config.yaml
n_layer: 11
d_model: 96
n_head: 3
n_kv_head: 3
head_dim: 32
d_mlp: 384
vocab_size: 5142
activation: "tanh_gelu"
norm: "layernorm"
norm_place: "pre"
norm_eps: 1e-06
positions: "rope"
rope_base: 10000.0
rope_fraction: 1.0
qk_norm: false
attn_scale: 0.177
bias: "qkv"
tie_embeddings: false
parallel_block: true
init: "uniform"
init_std_qkv: 0.051
init_std_o: 0.0109
init_std_up: 0.051
init_std_down: 0.0109
optimizer: "adamw"
lr: 0.00226
beta1: 0.9
beta2: 0.95
weight_decay: 0.037
lr_head: 0.00711
grad_clip: 2.0
warmup_steps: 222
schedule: "wsd"
decay_fraction: 0.722
decay_shape: "linear"
final_lr_fraction: 0.0
batch_tokens: [8192, 16384, 24576]
seq_len: 256
doc_mask: true
train_tokens: 106000000
steps: 6820
dataset: "wikipedia_en"
Each number is 128 + 32 x the weight over the matrix's rms, rounded and kept within 0 to 255. Layers, rows and columns count from 0. Numbers have three digits each.

# layer 8 MLP up, 384x96, rms 0.156, rows 28-100, columns 0-95
072163157148154150106087139112151120116107150130125164086086115117129146120132137151100153089118160151165092162144114155100181136146105109147173168116158117189196074125076122154168123117152119121100126139159152093147154070161127111109173092154066118119076062090120110113140154144103140131
143136178146121145145106153109133153120095139094109146170147133116136151103174075134138162157116105189078123120060084129113142134149139155097148060066126161107112136162133117125100084134152182103184132082100166132148115048143110158157118146147070131143115129148152098155107146124115104162
123122136129168212120174118129100109107131128140095143099149105134121119145076122172149163130122135164181148120051101082146127138184141170149148140095111106092096150112086114130132130146165103136149106110157173129127098100116137137100160125097123120105040140123165128163074208118094148125
141138112151098150113101171084086165122130131171112114116132089165156130197145105111038135068162113084126122151165096107132137188140119150140124115139142139141151140192144153135105157123143142139141185120082163096140129176108194104109162101117113108123049091115083114138117153167084076154
134183189052176116150125141159059121150130127208142159147135103115143102194168138102115130140160118126094088114163096121091107115138179121125211107103089071151155076063116131099151125143180196120098094141114137128135159181102159091119114095158081102096138113104080151182113125179093163148
091092124129113130105113083133130143132077151139133147145081103075114142107113090147121106173129135122122161147095132160136122139067082092138178100124165131134197154157111126087113130100187109166129139053087196156085118140102194106174150149152159127150171063114128134168101162171077114119
109099164159111160118065153093114176140093137108164194134118073143155152190126163155078170157113152146090112156172113138116192169063138166113120074129172134144150132145140095111164096146104183112134171111117101114155168088067123112146072146197067091147083155139060098104000157123117062178
088172164095159128124147112131073155141156122102171114155195136124096101123137065145130137141128171075078151145151129128111132108141102187175139118099134081106199121144109132084147038122150137138080099109195172196067118108134086133134169098120106089153155156077113157199135145168124102133
163134083137100214127089105112125138138175123177186105141132077120155119149152104125055137110105096158129086125065144140201173119173150161159180066128123123112107198095114105123115089150155155113176073107116101154106093073122207115187125165173081080146085110112108161146099144108134100151
123147126117088147143128110139094155148079119171154105074137118106140250171120112066121113125154144143101127160114085150125103206135152161166122122090140152045149133144130143097086123161134108072172110160072162126145110100131165122099089151126072143166144083127148090152123141148092085159
110150079155101146116067159128185179102127146164110111117119148065095177176151097110062125111145185111151132130107122109131166149118126137154111102113128165079155193168118131102090107141173143135108094107103153135095119091096174130142136102100064130144151108137155120154116150105162117188
135150142065122194166105136110058082091189119064120176107157185107160138156160057123108170122096158146119069211105108127116144117130167131113127109122129124105129182174071154117126117124152124145128164194067118122136217089126091074134071073115126160140151114143121116180112146141113129113
121142096088096180142135123168098156121115177169088132100110091081159146158132128145113080120138160127150125159098044135157145138155218110115124147121141130074137140135130163135130189192117169062184089180150110173113135046125105113173107051145131075107175056155161053134095125164136049174
107107142138106125063101222100142182121059129196194106102066145083131152162108144080080161112136167121110136163094137127141136135168141134137130082106123169129120096127143168053094123120146105135168133073111198122128166154095131079111125100096122117147149138119136084133147212137120102172
114147132109141155125135163187105123182114190197101156095126117078078107156132128080170144132196097140116085122106112140128117149120187186088084122109150131122106100123092036145106155113115167160185143092122161136153154060151155099132109140143092135124084145174117116121111132124119095099
124118131131182181145145112125075142082127126159119132137139105156137113153156087138125137170141150091148108175134141132125141098133131178215137109100163136100163102119089106155119053090131089179158144169140082147130103132112112070137155107127109103108069130118113102154144104098176134116
114133135161082176180112170077130111144118118127181185129123053113165143137127120112115111164096087167094078146063103157176141122139210093171108178157144128078107191122089097107154130177152186093142132039112184168077120143112168085153118095160087080177152141151140120080137139102066094134
125152181146095160157027089044088180096202156135109075136122138105151126143211094104062153127130143164132113202162103160106132206170144168105112112098106107116138160142157165083118144101190154156137086110096106157168168149126140089166125121153110135105098089149059098109140164188113088099
086156132104133213208136087093146125084100081137181119141122146062138151123076078130120110172157138161131136185101154154191128195080117154113101080060162175109100087085157162077165079143147150113159204094129119162144134118110163142112122093151163103206130091136113069166117152131126067070
097105140135175122167101143100089173058143130089152079123073140104142133145107136127151130122133075148153187175120111132178074132131124124159160151142157139107148169147125065091155155176161117151097159098118134208136178070137152075129108120133176138117111134120073132160146181091084123126
077197141102141138186106108125123110103123123143123135182137122141106142168104057135118169111134152129090150147103088140174104151144089081150107157109146118136191104127128104095168082147070238086135124105107201102132111131147169070129174145163148135143137134103135142095088134169087128079
077148157165099159125141187128099118126174158147139117116139075102125203072055058059064104140132084156148102126081171152179157136095138091132138121150217153094160169133101115185146149206145162122163111129113110122065167096096196091167162085133055043149093168116137142150085170153108096119
065176139151111151159138131087131150096115121146138137066147076064126210154138167096079092110156118148162104151162128165153087184135204145114102142100162130122154075126113137124126120093169198041121136061123162085169124133111206129113126112245088062150168102123076085144101160174093118209
102209182137104162150095177127083160136155117109170113146130076059178127120109106101080128141185114099190124089132152170140163217186132179091094152084172169099134152138141165108126148125140150134171087167133069092049149092064106135175149097204075088135111071102097111180111158132026122100
116224151108086172135188111111110166161102141158196171095126098081174111146133074089127085082078115091142063120125093100152175129164180126114156136095122133080170159117146135166118131157115172137182142094100147125051132049154097151153154132162095060161116126105160106132114141094059110155
125084151152130114060168132115083103087130114121136172146110123124115111144151100172091127175114114139114157135091112161124163139112146151142124096086119209096133109105179103097128149165168164097147140126091204105119084115089160111111151139255110136112139053147154072171079141153093157157
095108124117086120150049156113132169120092102126131136132174084135161187155144078097102151109149151113145123143164111142063136149105149154104156080084177120152133151143127160116138154166119174090102147138081123151129127150053184092142114122150095121170143074130062121171107155188101108177
083094183106108161124105074153134156139131121169171087128089148138138137115123128173098126160151089137105166169121109169134151113155152123133159130144138142122100092091101076076112161169136194164133104100139104098047176106102152072172191145117138143102111059103181105169123181135101138137
104097150107100108166143093100110149122101171080125161137108091143137127136096090102115083099138092155102175170123092171139102186134065137130124093077126154102112144113134129187138119125129129131171118099173156158162070130147138116122148116169125121220135120151133101154082169123061141173
075117166170138177159162096158113096134160129120141159167098178126080165179154092084089181196119135160113146131138117128148130164107166128174130143116185155138150082125113141167107110182092200099128120113123114203072102118118137118100089121150145083104055138136061040162107123134097072088
114178130080130166117156124133130083125137129129179130134177126072117113161095114136104119136138120101128086097056128150093110171131131129072116173090152154124192151086167083113121159124117195171172091138137104175097142160075103160134124059160088108129115084120123123195098121229114082167
139126120149080142155101155095107136084126120141159102160152138131202141147103109101086137161113156150111081160079148153108160130175156178105126111108177176166156148130108169108113153129159116139140120097124142105146104125072119119147109048149054127164192037129092058181083149118124119163
129085157113132099134115081175144125096119130086096174155123086160171123162104077114139124060134157137091146169140081188124161071118104135136098145061140158140127186152157119127195082144163198083133060139090142108104113125138144073101108099153126116172155050138065126164094139202109091120
132149124115116120177099140108109096084100192127115186121095180104084165100106157066111078129155133116119129188096131162133144190173205160140097123094135098165116143106105075126119140114150169155169094171108180127096178118107107131139117094141075111193110097166137127132044124178122118155
114126172100087175086180106118129096096166164133145123157164157090180143129097128053147089205118090118156129127175111157096066121163176107117132164091189137154110133105103113094144147117142124183158119148052200136139114131109119084180118102125089060110210127107168130140106131182092103112
130117151102155119077138134087114097108173166123130144117128126070074125212146131106121130115132109149163111139147098106105122099188151170093134042126120098113159080102102171092127069132168142128134145138135203122069089100090111175126138102156133131191073185111144154144136146125106109129
041135091171101111105078132133113140159099090149136189113108128152121196209139137128083107183200140102147078140169122148129170085165125113156178143093118110104107154072096117204155085111098150131193139108136168138086163076136165142116136143137102108141076146135120116135155179107068132200
096103146126136141125109104113128116109179170140143100100085090135104189143097115141092097118142126148115164139122117120163088118143140146137100152108133154115176136108131006126149155080102158158101092108115166175133151099168191113149169127112154112181066145099095125160136187154056144101
143136132124121117126174116138126166043140098084135169140150102120174198191173134144089073113156113105115129101118175118128141167139103155145105124092158137053152195123137098156134129133136072164112162147080166172097146115089129173128110048148082125147145078113114117175122126148116131119
128147130157093107113122093118098077110144104154146168188128150169128182172156108116147154112157115096143086137102116118098207178127173153103134116144101133097126147099125120071132070099132109158179139064111184129084100103073109157132171112148103067151155168100156111136101152123106141128
095087136123157122114057125093116203170165106113143132110127143062154158168139135156044146125142074173136158152138105106139133155156132138183125095092094119118130109128082097125097167124137193066160148130093111128095096068137147046149193144196091161116143090106109126134138176142103092161
130157100137113142148070127153129162143142152138091190119099139121142165149082126144057161170161187130110058115098134118151140119139147134195109095102091115135167136144114132170119088090116139130132117159099122103072110097126134129153151169118115139145121129068126077175130129187096142147
123152110118146088176090140119121102131143086134134178109136111102147189138119130130095174145169136142099029160174105126169174184101114141091137180115095129122134091117133073127175132065140167099173123074148128158104185107089117118216134097108115127156145128105129099149049178141068138135
084185139142117152158124096141085137133185160186142155093134106159134154167131107114144094151100082126163099142075130114157133132164118127115100119120122058123126157085116138177187112117118141137132095123083181126106155091137139145169115090083128144108089177121140086093061218158093108129
098145147099145117143119125137140173108120122169091156137159155128107119220179090096165130116099123107150085094101126131108125127133125125160163118151114181096167091058096155119098106144126130133133160089168079114147149132111112129171130189152042118171130152102157108146126104158124102096
114149124147058191126160122113056116041113200098138160151103164083121133085140080128069094148107176105110133079118047114113113105100198108148136158112158149149103156082113140158161175138123156156133106186134158157132181086097151135153167109173130085124062061118127160161106160178100141176
125135177157160178129086147072125135076154210114118156102156172130115127189116080094083085178142088159145143160167109115177198105162167132128092178054185156182116113099138147105156088156094125096124156094073126120124092153079115114085199095154102112131113113119103144159077156120144042141
154125118113146118137116120120067190109104154116121178175125109132168155163125094119120154180126102127174110112142114120120134155081116225141104132075142085163136088117100101137121128109123097198141142119151143126086136087111184142121164088176112119141131137112108125105082129159129135163
095144100115109101133156129093112123090086153161173124180167152113120170168093107115156164140131103166204036157114142115159128181146124081109073121093144108130166119135083152160130161122125133154088133137095138164115129129045158077150133084142100087133142121143131162109094150123120121095
125120151077062135148165105098111149132131127094184133135115058134112181173143076110046102161160129162076126130172116174141198119098140157129094164101117161117174174122150148059097131154141127118104151103068159145090122086047164173164120133212081104143199099119118114155131150080109120192
127083137098064103151126084157108115137118139121121159087184093130100169156123134142117102130170121126178134167117118176124121120111097164092164150059126046124162162146176136107170116156171121095146127142123159122156083142136105148130146143136050097133092105135115113162107161153094105152
112146124139076117123047129136078122135149099217150155129121168111172126106093056136114098180128106133144144161049120166119111106123138153141153150124119154151158145153104137119116132078145130119135144107111126137073106108149193069101134083164117147109173110148122090135078144189086090105
160130119133109183183109104155133171163132114089139173153123114131156147122125063131083091132143139145100071155151143139144148173132110153122102102068167156140161080128099157143117065180175194154108145124111091164112103052047133117174142153148073112129128090196132155170078111164098040182
150184182103100154163091105102105161116152120087157179151143137126162094169152088097120161131094157097035106131173121186110116110111086130144098135068137147149189108157132142171109107174132164085080093125141112128067095134123121123139151145166109123106197110133061128120097135217096089093
118135136129161148167143153112094122157122170148099152096088125151126111180081109087118173112115169186133095139174125139121165123144127158162136146119112057149120119105122105152134138085147164153145141165159106135075156089150087150093119147163106113174091122147101065135157168093138122082
144193114142138129103117153114106163122209139086124134129163120126128111138146079072141162147053124098123168104044178139094109092124171110144149119079155123152134079088087142107135154124125145165162139107156163147063119107133129087160157126120125017136175165110042080127119142140112159130
120120135102120229135156119078140170155123171141116149144090119098182129190148092101113188120079108149201090101111119165106155158113111141142083102101134099182151122139180071125157093081136119110145109141116119083136095136181096114144167092198102108195121075165145084111131122152108121113
119099133123125131159099137132123157116129126182165104147098114049128162159102097104114123197165116110155160124123153137141158108126105117160151057149130081149112138159160143135130148156174122109118094080077136177119130100139133101146054136154110112131107155089064139133097152114104101158
118130157175113187156081148140143123103119134167171138062074064132129154162111134102079139117115136191148089139165165151124187155130206194087155114087170074123170164135127135113115111144178170079164134062101110130142159062078177132212158099188072094152080078146117093168135157114082066153
105164128136131158088150166149154216113079143151139150130084124146148150108100089143091149150161124131101092169069117130139220136170191115112131139123116153092155156175122122129127144106196140104118102142084136130077149117117093126148128098077097138136152133092184112112084154129136030151
142140142149078157098120079038122103161185102125177150167126126104114131139111015116104151152118183141166117133081086146122142169090167160213117112140156183139138073156078166093128054173120193123111120104124131101117121148161102143102133097192105083152109127128093093157110130174125100119
136196159125073119068099182106113183133182186106130164134097128098194140064162114128081153127111116111094099114082104131090125149094137128145112163073205134112146117195109166163107089124192155103112112129072149145046160117135153110184114093095143085109157094170103162134119176159070115173
102113138103104159110160176136116163126079152142154146084104126115120175102111134115136164124107148141138101123108178109128165172117094161131159078063171119185128141160143058156127080093102195120130143121091181142154157128028120100117156072135139082080081084111151115186100153119122139178
106142123089112195175191199156082129141110192138153118152154167115184138131123065095146118098125053124112166101055086132103079117082168152117126180101174147088155156145087092163160139174131150093143150090152132134119123091119125086086086148134102139127135069094112129140077158131085117121
151173088155062161110186128130081149088111108123151088117090099082116177114123095090136087160082129083147094167089114179132114169131154156108135137156110123156156106137113107108100126098167162159175102167193115162092142091145151110130156091172096096165127102112131113152050144175146099136
132151156076153117099152072060085133133144108148200151047098153090116093207134136089168074153140160147129147128111087152111135129150173163139094150124130132105137093133096132125121112180102132069143151121125121185163112103141155104187099120149069071115087154164092071135129152096106092124
123143173117120153118081129142155144059102133177174106100114152108124163089133152128050144142156147154105134184152084161124174183113121162170111137111171131122111149172141133126136044097137172108134139091057152111119148118095152128095164062126121086137131075104126140202133142128137098140
138118191127110119100071129110178185124129154162156106194150172148093175191110082134081183188115121141182083178069092131103092087141138165160128124120159155149105142106139075078065107089141112125172158125082106166076218078089129123154130113136104147122158139144109107135120150130089105142
130123180139148181108102121097156135146219116202144111136187145110158164171102082102127154157121123113074131079108165134129206132151158183108109158067107077134106113131175145112190116145107146125111093127101134185090132111115101098152136077167111086138097150122120120161114122143063011112
065125123140061189093163137070087172103209069174135119128140120135159092159141149161099166165100138110128115131118162099141115166093109173125130123105134115108127124127104118139115120128144100179113129110157077133122127150117206108147129115127142109132115050099110122166113183112144092135
158120186107126138097145128096039183145099147099154110056151115190115162162143125142141070104130149092160135109114141121142150122143133103095155072098115072128137078103078154106113105152088129090121085136162180093150114106113138131147147096130075110128160110096140123127118175162153092143
059124144105152134151118152134150178133126150124149103127091175138124177161109102127152137137176099130141121156133089130076141149146135151115135119032146111153104105143139102156134068058123109173162132115096124152085147128133095140165124065132100139179125149123173124169125138135121091166
105131114156102063212093118133107090091132137085149170144096155119049171090139119100089153160130111152119126098121137112132169163150142083118150097132182118142141188105144105147116150129142167110172030156086150146103134131110146131189120118144121042167124106142127154235112185145103097127
# layer 8 MLP down (transposed), 384x96, rms 0.147, rows 28-99, columns 0-95
137145058137089115129151108125136144092166143149229127135103168175177136146083107138142122159176065106063141109110122121172099108147160127088095131121179132073151172121135143117115147177105090059149108129111105097104109151135111107142074143133111132097115177177151106140129090121166122168
108128097129128134123099161133129095109152125123106105099110176116102108136131147096102098123120148108099159176112152100163107131126168091129123167170115110188142097111076111107110199155098153114138138175105140161104118186140128074159151119162126145144109070084136217098131133150141100120
159133138164090135090152105152177145153106129126082150142098164161119121143154162073056097126117109098120099102130072166107075138113136094123110120124129146138108157091145141132112096119147156159180131185129114122116134171144110101179105177125111108185162110156166106069136135106153096133
133154143116117117096178149157117136110138128106143126160075160073130080106117133125150103165116178077129107096136108101156084118195144094147125106096094106175126158075094137137118193111084102135154151140158125118180147154145043148121047159075179156137146146111156107147095129152138132160
151063130137146132124156089102143120050138108089108187051143130144112123105099137113182138121121148144121116144047158134135150136142128161154146148099145148118154140215119136094208072106151105104082152175111139184179115096130088142092161115132194158151096132145159093109138073107144083104
090168170130125090091114090084168131129120133095169140160100179164157138129132150129139155090118086149082080124101190137105116150159097085118151102188113179133118153108131107147096126093095139121112105142166107161100153118117130136125148149093109129063129075143144146097185128093150156151
077090220101147181115153130136091097140104102130141145064122095132086122146135140097142052159147114102151118123071102136126193132186185112110171074193066106102096163195107029094160120128161163157126177182078119101065074144116152247143113132102147093128136082133162142119126216159084140103
152071173140151126136144168145091119179124176130137134159116105156108146200120115096144095166086107148113126066112106120120152134130135083107079070139197120207100169175141070156140188131113130122136087143087103115158103161091155132128061155163123148095152102139132089127116059143112098124
142099153116146081071058162162129134150113091064115121133146147128144144146154107105117110141142167126137124114139160148042115162090130091212061126124121068162136076134148154162096125137089174054112153110183154141161152162170130131181154114163123184131127135137154122088101069126129111073
128130118173137129144099140183096122097114094088090170119108172137097082144133195139111178109119191172141153126071137096097123081104157048181119081080092091173111111167090162107171123134168097124145101111144123166187180139104109132100127133153080144187116134123113177131151124153171057146
196118152179181115116146107133140097111102122119099124100106141132123119137152100122136128128075206204094142086149074156129039085134078135132131153096161086090141097075114161130085136130141202142147174100148155141210109124157081132106146151121119125142189117143142103133121099113155139143
143120080144132078086111135064117152053148111186162083163058085149148109101075119127128170109022130147110154065121124100203165151071150146146188133126110121111144140126122133135057198119132205149130126149157118154125151151121116123131091160144117140055126110177158104173111149137153190179
144071156059208094104120149148146096124137165083171174125081137201110176089133144078122131194138159128133110100099174126118148128159133114115135138136089176130079143147090210060065132114125149129078189158061170117085112115020128213140172173103103145141099100097103140151171162105103109110
154082120085149113108120120210109104141098159100109142143114160130102171070141128152037131198152143140116100106090140109115115119125188138192134154123130110113096121089086134123072158115123104073097146118132084215120101180170106148162107167101109133147156105153184112128160150117138151118
138089149118138143140114095093096117068107110064092135124135096162148158145120131097119142138167198113150170093154085111141143131153099153155161168117072101121116156149148185095126105108189055106074114164096128147188110144148101148137153093119118144208150121117156124139160113138142112098
090147132129131129096151100153143099097174124106130143105120166125148161125114143112120143122153101116152159109108135098137093152091165130109125143125129120158108127133169145108166188124108141095139085089128130087119121149083132162110125084141116179159165158138172165141137027148108090140
138131067121125084112166152150135096042131129111117050101160084140074180120156160090095090181177150124193150092136167139099095133068139173145129136085092066096095114143116137227168148118135096088157084150167107111123125150122142183129165112171105185113108084154108201163143171073116124123
152050125117143114073163184071133175117114104093068138142098164104087177171107138132088129137137207136170217112177202142113076142094076092190110163107102075141103139133122128099151183121117107092083131116127091156071123164047091168143188117076115118084145150116166132141176186150121210114
166115149139162060180144050117134167134129127178150104155131118116085201082130089189027135164100074201126085114180086088200164171194094143069084139104111128067149173133117192172100122115107158133074097140087096071141133111069130105121147130144107106139170143128137150103102174152147104170
147138098179116141121105141137129100131126165131129133189126156141183105208099108117136129149108188063083123128138116151164136079064130109125174178151104154112071075097158152132088140126166129117176107088125166140148094108150076111097127154155096124172090123111127060132143079088109135114
113168126125125113094107165092144084193119120109153111131107126129128119147131089126162128112130157086117121119179143113123126090074161151116140128165151148071138066108098097155121155123143087175148140103142132122106092176204169169161103138087145127075158122099090159198108087127167133183
045119164124152142140121127105152142127093195059134118131024093067071171094180126139088076163152108181202137174158146088126197187136117187158176158060002145164096143103178163153186084054165095156061131077161139104095076126150044140154152148126115075094187143113109183154177152162105141100
115165078104024107066069162132145153041114074104094089190086151113145205156151120157119136088121149138187141093157203091132152166148107124234060131076088130185117149109141137118157108182122141077185119164094126162193150172183107099132132142118097166081107112071077147138182129096132120142
041149156180062121097081167049098137160106151164143119139066098175192155179100168123104139158133248107178160126171115126167164155114083120132121111096123094162143106191105166092183191069125032147084121116159058000106145158140122166125162098085169160114138139104125116058134221107125182074
129099093119107180135090169129173131160147113083083094100124142167182136114145136065044140160159089104156167090125182151141086192127122100075091083124142133135122148122130105138198162151152137154177039190113094064128104148104185178180107095169154103101122125098098150165137156113113092143
125166084081094161180055178124153159112096126131125105184153114123143148147129174134150120076109112100113075052143137107115131138170161110135111089159183091138154163101160107127140159125118155175156135163160077163141186091134109112128119129103139069069106174127101131126162129098107108130
095131147137145165122165126153122160122102067110090166136116135115096081082092147176141155149140168134157127085107177111135116170116125119153106104174154114113092136134062233105122120094123151127166108159106138131146164116150128165124146139065160109085121111080127112078128235116136098126
074181156101139104137123193149121136180139116089152102131121126148141111148150124084226158097087191145142083105143132115146109174090126137153088108114129101174104138160149161085144086174133147114104124102097088141119145146140161134081135137169091134082166079126129111088105112121134116127
107162144145110147118150165096148152120163085181117154115137158113121099153137175105149110067135099099143109094126152143117131100133171097149170163132118100150155093145123113116107166108123150100131133140082143116155141178107157112176088129152114109108143155072128143118151111081169023121
116149051147189122093153153087129113144175150164080103126144117133107144141131118113151093098101175100157095129141137128115148114110091103099149115135114114100173121113094112118171094097162119130188118094141141063163195133147114160113158129152146099179117119104127201092125054114157160184
113096177168108195136110151067104187080113137095085168116111114140126138149133147116155109127175146163120115154087074150216194101071115175187157079145142077095108104156111159095195093132149060112098158143082178118152055127129132145138099142118131109164111151116136157101147101032138136124
084093124184093109106137185092116135148112183115120130127143123139125061136138145157155129141109178123107159134105172143143179202113075143103147166111108097150109131084112121115081092145089205118205127137136121087120173124145132055107124120122175075124110193101155123081134127160138156109
180106113153109123135174136087112116135161129191198122171092129110166106119084087118187172113130130099128092145107108113147217094119160142043181148109083203105076135108131078095110143164141163167127171135094100149134119089149119145125170159086135108124080133080133158138139139117107139156
163177125165136101160117128142114091076110069087140094139090123124120085092134135115054152145102163134091122114136205163166146116124099124234093152069170113086127075124129145167103064141169102079112163090136122132188119115107135123131119151105111211169131120145164135102163176149161071145
088100132159180129155093114152154086108158145130098151152114142133105089161133154123110160127085149158119149137098103067071118101067120130164164123156079160152157122142088141148168143151176126122106143097110159130100159105153084146106132112169098155152111080174047081158188159160134121114
136154122176120151160138093129125135129067139134109143134131148125204109079127115110132131131136110109112133142085137095170093158140083099194130150143162186086121132172129122146149213123104126119148079126076115132161137170163110090128106131103088107118086093164082138089109076184098171145
145091192089109175104109158119123118133184088114187107137131135131155111117183097077128092077097117080085134151129140083119078144143142160134158175096153150087088182091130157110156138179103086126114143135135089215166237103104124126076122076116089147123104128105156182192169095128141088161
104135204174138181090128136138090124126154136115072141154131108113128116184166170123122129142120175056135087177131129114089128149116115081125111122155117084169110125129135134160102137135116051078160139126095140136124098150109061126142081186132115136118152139122156184082140144085169133113
121150126135143156066106167105133139166090112142111093095068157098110134096108132152106141138143197147175106113151157124115122105066099128210143134197134075172148125125093135095131111146159114119131153130096080173173117143124141132089119128098141138131148162126138152069124179082100163166
155184110078165145132027108115125159117128151106105090114114168138161130065119100123039134137132138141139161135135124130165060113147097155166139212136119170130089083113124087135088178175093155159145134185123104126134151192151155043117120137123119129147132099205125133137111135105126103139
126104086138140121102143078132123080173167130097143121143175129130140179144110179116118157170200135208119157198127082085095173112132133077117172183177154066064114146128156162132150131146108133122133104101157133177070185082047126179091139123082070098092109103102125094133129127106125074090
073120158170141133123187115119093109134132106116066103098129123160135108121101130073168146090094108111104155159146113111131095121120137152078133120121143108125056097118130119086183156123108089137146206112158164153172130116133104198078089104142160134116115124161148143113165168153149138147
142121191118103113129145182103112098143149051118111102131182122101108097099196110122130102066145156088134144091167139176114149089122074096222115134130139126139137146107161112188116132201121091071121137137152118178117111135175128100136189124113092155120127099117086172082153139119207075110
105099155064109135071133130075127129079141143079152143112132125111167145181129144162070112164180144117098171107103109148146152179158098136171073149143099046146090196191098150107128165130133138151126174175074093121133089127109130097094113152118122077147100090096140161130197137107182142166
100152119142143155163164122113118113148169136099114108106126091160155132088102104176157159104136140148108161224164111156154120085117127115128140119103176094122122120178111145148164109104163126122100091151105114160089090138147153129072112121091216123119142110110106136101125067122115113139
183153098144201101136152092079184078106168050159167137101198149124068060070167162153115163110087165159117173177117135080139121191117114112139115121128110098127125105142060145138097075138116140106172123095111143099101116129088169140137212155116140120128171177105094131156126098138147135094
178137086180123087132175142116091157132171079111139094146189114110128120149168093143105151171159079104148109163089154154182113103135084151086142114168177168043172037204115101108112179168075152135163146100142132160144132105146084139133091120121130102136148092128142109140071047140059098125
144127142146132133097161114121161139136140097118143097098091143151122139091148141132123114112108116115118095142107140191169150098155179055121194106189085189159105130074143133113120110160156179108087119151110133185140097152168132095094052174080162133159132072152134080098152141103101120129
118120132179141105154132128113081116139127132154129121129170121092140115138071137194200138141055111120097164131122156106127085084119165120145198101138117171134143159136107112114078140154143115103152154096138138137151129093137120110161088172061178155166119134142072103074110140130119137107
196178116140119149074086157106126187164117099159152101126100176138101121130095122118110113158065080133187165103134160112090151155159113180112126074163158091176143094173084116120170133097122135186127152130142166123145127170103117129100156076110070085121146180071137153110127028097129117127
159141113153126145145111121117132145154132128145160126153094151134126087105102117127130123105119003121116122160106084098119121109116139129136136103103109158118142096138116054113149112100135142123195117144142134119145154147218137063155112124170101108134137156139124140149147105199151139106
157176137142146122130132149104179082165102162097175075107086087171104129131106171083179125125083113135100127199171156131114133117117126119131134104114145121162137089104192137145143102121125155139101135141142134169131165086153142086104105121097122112086117113129131151110180109097092156103
199159095173126111184129132147127151156145139121125102160170133130086121139133141144081148138130146116112093131158105092149079104121172115090122101118137120110147062147125114128171120167103139154144114106170172109120109188120122127123150107105122168110133120138112108092126000118134150085
169106145121107185149116120156123097119135107167088168144073141131144151143141074088232145118098171139165136141122124153065126112093144182135087150093119170102101174130121129121143096171109102134159166095094133142151116148181142095151134112150105129132147119125149106124082056053130099146
104116143097118114106144106146158167112104100132110093156157168099137161076163099126149125142173138112138131143084150128102097070136147086117092147116150151126169114157086156170130098153190124125096135093129175100148065140088096079150128138137123096108209112165128166132099151163154123105
177105180125124116104132092117107136129077159141097116102124148080093106185122141143203133144133146163127084145095123066133159135125113174115096100107125115120096136133167127140086095159147162081122160150151094149131155088201110124135147114175164129112123115163186108128138050135120105112
136140130120117037181124106145113128148194105136126134142171071126127141118102118153114118124136121089094219180157164056088103108149131192075159147068183197069106153128149187136089100160151122115127145110138096173117090082117086088152138144100158074147126125128128167152100135169166109147
128177125117133171082085141103119146099148147079113121133145131100141109149122121124120126118134142108090169139159151132140112062115128132170145164135128111101110089115094194115172179135096082107103133123120160136132139131134117131165138102163084122108120122123137169163146158153130119099
018100169060128093074022178118074151016044157133145126088127127083119221117129210156058128149196212129101043116076157194147186145107173165233140024138061127182187222138129127133128133135114162136134175162095099102117197196096177133152188146127094132135104076077072129118146239127073120132
058101140129143120083131128140146112128168142035145150093089098192109104171122083057065118159139128110152166129172154135142127146114124151142110112126116092145067092110132111094124143099145080100135183105116152101145127105188150169174085151200151090151081116165151126182153161144085170147
183098185063175105118150159129143102070126153155131128145115125102125038184114126131104108121122176154085131125116115078132124140115119130104136093148176106120171130151099172089124111090199104176114142138124173163117115102163155116152129204158098077171147155169144086134164105095105112071
122160168128122151117107126112181086213034099198104061184054157134144172117098125154143176084122077165150107146121068117094062098108148120110128126157146166111119121095134100153139108168075115216181116094156088106129113093121185125170192147157151141151078122134128160128165139094129075124
087161111133133111094124162097140131116194106093138099169089134144179132104110081126070122172139120195120151106155111150151129113085194125145094133196099143123126202125145181114141127051098132120122080144138152081082163117185151118103104146137106155157066129116136119092138161102115093073
105115167100103152106154081152178089128213125155104101119130102177096147150151173115079084160109118121119138120159131159057112105082128092095157090067098138174108092185167135151137103095154088128114114146167077112087174073101128176118146174163154129050133095132158082137146146158193119141
148087157134116107146135058122116098128118096140160144169107169125147124143200152142025105174102125138100109161131055101113117096135116164123228157175151127133112107114169133143156160110130176107101089129069138088161153162111105145120119114095121113121104115107137146135178158102097118132
125144100158162134139126112145095108163169115086154132134157207150125130152054121152146116066116157098080123128140158105121116092170083117209162069092145154163137145130143141121164176125137135130124116136109125107143112063179169062115127097109113135125137068051132158139130121143156139100
148148060138122161117190199125080116111178154146123191135154119077127090156161076104134098133097114096099129123101130121152113060124143158117133143134087108121153192085094131159127144103100124174163113115120115138118112121142133128145101179167160108157117233127142079102139130137098120089
154191085046184175117085145161096164165117140142126107114113176103087083105082172129135105163083155199115152170142131128121118142155097212125127121170147118120122086147156157133105131096124155142154138121130129120116076137124100094130132139138123087149190103078097084138121092089117142094
148198123119115103135096138130113116115081113167156119132133138133141143099174075166135120090148138097162107118119085169147098095120102148139108108212179167106139104069104196143079156112111155186158148175192166084157092172170078129108136068092168112107119067106174105109082146127140168111
090158162083153092112143169146105154131080158089098105132103123136126086150121148132187161117168121095156168127113109110133136119087151112159114160087148138090113109139124153095090086142097134102167098119131137081068097137109146125150132149176120148105108195175142121137175159173158142126
116085113158124186123170164153201068103111120125084146125071117131134093099144157096126171128121162116109122173103099120148085139143134139159138131089139142148066131049172108163148125117186105134171178147089097157083112116117124096132111155153140138127124137165068144137163122146142121097
091139156145118142131132142100075114174150126139135120120188118155124126093147115137109146144113157123136137100142182133136142111099121121115148145182137163105192166119123107127136133106119140091078107085171150088084084130149115088102170175114124116097119141125105146097143104197117056171